Weights of a small GPT-style language model, trained from scratch on English Wikipedia: vocabulary 660, an embedding shortcut.
Each number is 500 + 50 x the weight over its row's rms, rounded and kept within 0 to 999. Layers, rows and columns count from 0. Numbers have three digits each. The size before them is the row's rms in percent of the matrix's.

# layer 2 attention value, 128x128, rms 0.158, rows 109-127, columns 0-127
111:549439496550475532554433479595545545587459462555438503536535589534506398395551462455457533570531490452487557463601486623504493501557525462504471502575508401476450545566443539487493622500519532427462465457498552506491490536437454472490516451485466463530499532400446531601501477509480574444501523497472461502485591499464503502469519514437500459456459466439447523512370462404468415413472
101:528590488411497388409589565504409540440545584462566465482492539484557660459529513571475445583498543567506477501495475505414468465512503503506467571481479535519453476606513549532440541500624525544471445430477606486494451462508515575546503524479450488532448582471523584483534495437551468546553485544463502468472471556421562516570567534446471499487488473560452515545438429504488544470502
095:468455493459613395536443489497439436467468548437501462432494494528499513513503490542549577442526605568459512533514469502435441538493476483557497458365525493434445490541528474509486481516349503450443562585473518520423555572527466428575501434463498463444443477521499392497542529545464528527471476563489558507485552502494522448547512446557624501439423493521545536438509444526508645518487
098:541543474481514468531445535377554530539489500457532417402602379477438582495531467578553445423477584576535485457481482567474461525496502492528507478543526432559489466481520441560521527495472479520452466522422541474529514560574548423437454455576480473496615591508453452515532464629500455596553489585544541542484515539505494500485496459459471532584426560539597472456450475527508549449508
107:382448387523519464552532540514374502536476596460537563549435474462502529573468425536507466461530563460541499592536545526487515489466447394396419441547434502586496422534586453518430510525539445497463518458564495505466617463487533500532445575496561592474495512439509523506548508616442522504407457474524477474599496471493447469482464484537508491478503481513391495513448464544541524476488
110:600401521552454490524372437517593475515481491463499489421507441519498465431515504539544537560522565541520537464495433585607464526564407489449439440555466465507471491574512483498461552507397539490448491456474493435422499622432486473532529457514441432496436549454405510413522413491506477537533499420444520545515569458512558487508489520407463574522491482538498477488416406503480501430564
097:579571463455510520389529562503491520497514527530484482487603573490434598461438482630463500610398565472465546564426503513560519484543483475486397412544559400454488512499529549588561515505524479499433549508522475579487565479455486510427456466500481412479482431537494514515473494514421475613519458516485563456486496525531473511550447543445424514524497483384458516568476466499456581580489
090:489524504473597537499516489499466564452483542429438479534589527456536575520503391493436585456563442445573448517494480535564461506480467444597484490491430508525512508462565485490509513519579396570533540544372488563449551501491603460547499552527525510476556556439517413529547484588494437553431486590540482516526517572560508468494470537461424546437533474459530519475411560588521535608430
104:455441491479522454575502535484501597572534496581489550549582524522469487467490525455437519549545526495545470582425414455523511481440527562549521510512477525500506469540385482506571550545536444545487497478496483439455539461481481553493478599488422637443532517564536588462482487470486431532546566562427459447386524578393433585505483457565588521467497527435487504413451556423498421482480
090:486505518522460552504500429514542566483456447592537534483479356452468406493500529517413545508513483468559449471473583388495519504524525449419511498466481446433464500416488508472503550583473458526574465533457463466437510396526476424578411515476493581519473438567478472469513451469552596454506567440422444477443601467571450520526483510411506470468434555425537558429492532420535513467437
106:410502390572455568532456613415489507582490453515452509468523490553505517386479530513528491560494541397592551507527496402451431507464476479523389523475493519575531457452410480495574505566523539532543519576488509481440548509396530520471519449502509547548536554507544497426496555524490525405459500521525466466447403512532514539568575533502482534461468483560515451454502454578523557644554
114:466565552485569498483498578489485542453518503479537490470389434438523486588452493475574510512425535497436556408516467518528423410483481557519549482559543527419535497547523485577607463507458566503481531481572517478542484479578479581434460430583517472554469500478536522491458449522552470571466549527565492505523542438467515629477459452596557506471582605533471576568438605513519599487482
103:498503446439576554507404554358508496508523566543480556474506462452578517560442494509522509491462508497523551532519522487527486447486491506440535513424485520454558492540457537599355551467432360516517443476462567541427581555517439418483521450513456518417490495496572470406528459535558526482450448595491492554439527527614505518448514527459475545490459466558482527377509454464532589497481
091:507398470487457426488444462472527508480480517546458550559458476552476555561523610553493600354472526563522457495434513454511580455565415467585482521508630449532519551469500536543421439492465483503596581509480537483565475466539467499428597501476456513518437481491541525543536598574531427511583534500544493536459518497532438520513554526503483485494595554613462409520519444483452510465462
102:558473440450499436410408449490510481548489487484485405404591488482429544562487500502519530460509539611429451497509454431453528465477493447533481454514400525508491577433496513517609519591408444487429494486490565496486419533496522429540473456561613478484460402610518569600475475483485528500493545523539489412460578532521491506463446431448515490548439538433502473452451527583456539476489
099:503578524388448356441466422506436462531499471558431507511437412553495471447512531528402554528463413490408573383540471544489528510528495503562494573473455520479529445531516498461534538534453475552482497513507586470505550407546473501544506383500473507513598488569490382422437522511462509521414500531564534418445442530447518495474567561538514465512466598543475464500528547498511468453544
104:508513467484535545451485512379480502504521478526509527524476488491575470482486533505413540574540426469440420386533556489540486577553539495534595555512545512512495620623522437467443485454437529525473551542430528425484439465414517486507503495465533443600510523517604500400437526491555408538500509565459454496484398452490491481493562548450574524597442536508562527471414511492490513507617
107:454482488539484404447426569449475437530400529518417582466542434517579593505416516522565519517477466457472406549507465593534499492452433458444444495535487579495576520536463459537518515463510457428535471584478531578407568578487433595524514433503512593542466471503511477441550522427445546515507527497479474553560489587421540456507512486425587519568549493507434574477510496568538530578497
105:430404534515451477495495497482515501558484405474457507502550550461530505552577567469429493463471508386472412540449509508522484473488525451576498453454532496623560535443508470516536499529393429482494511555568618542520477493509494659464442481492496563495475543593504493593411539521550526441488533487392438457473519524516407460555492467523483537528403453488479517424576559445504548570479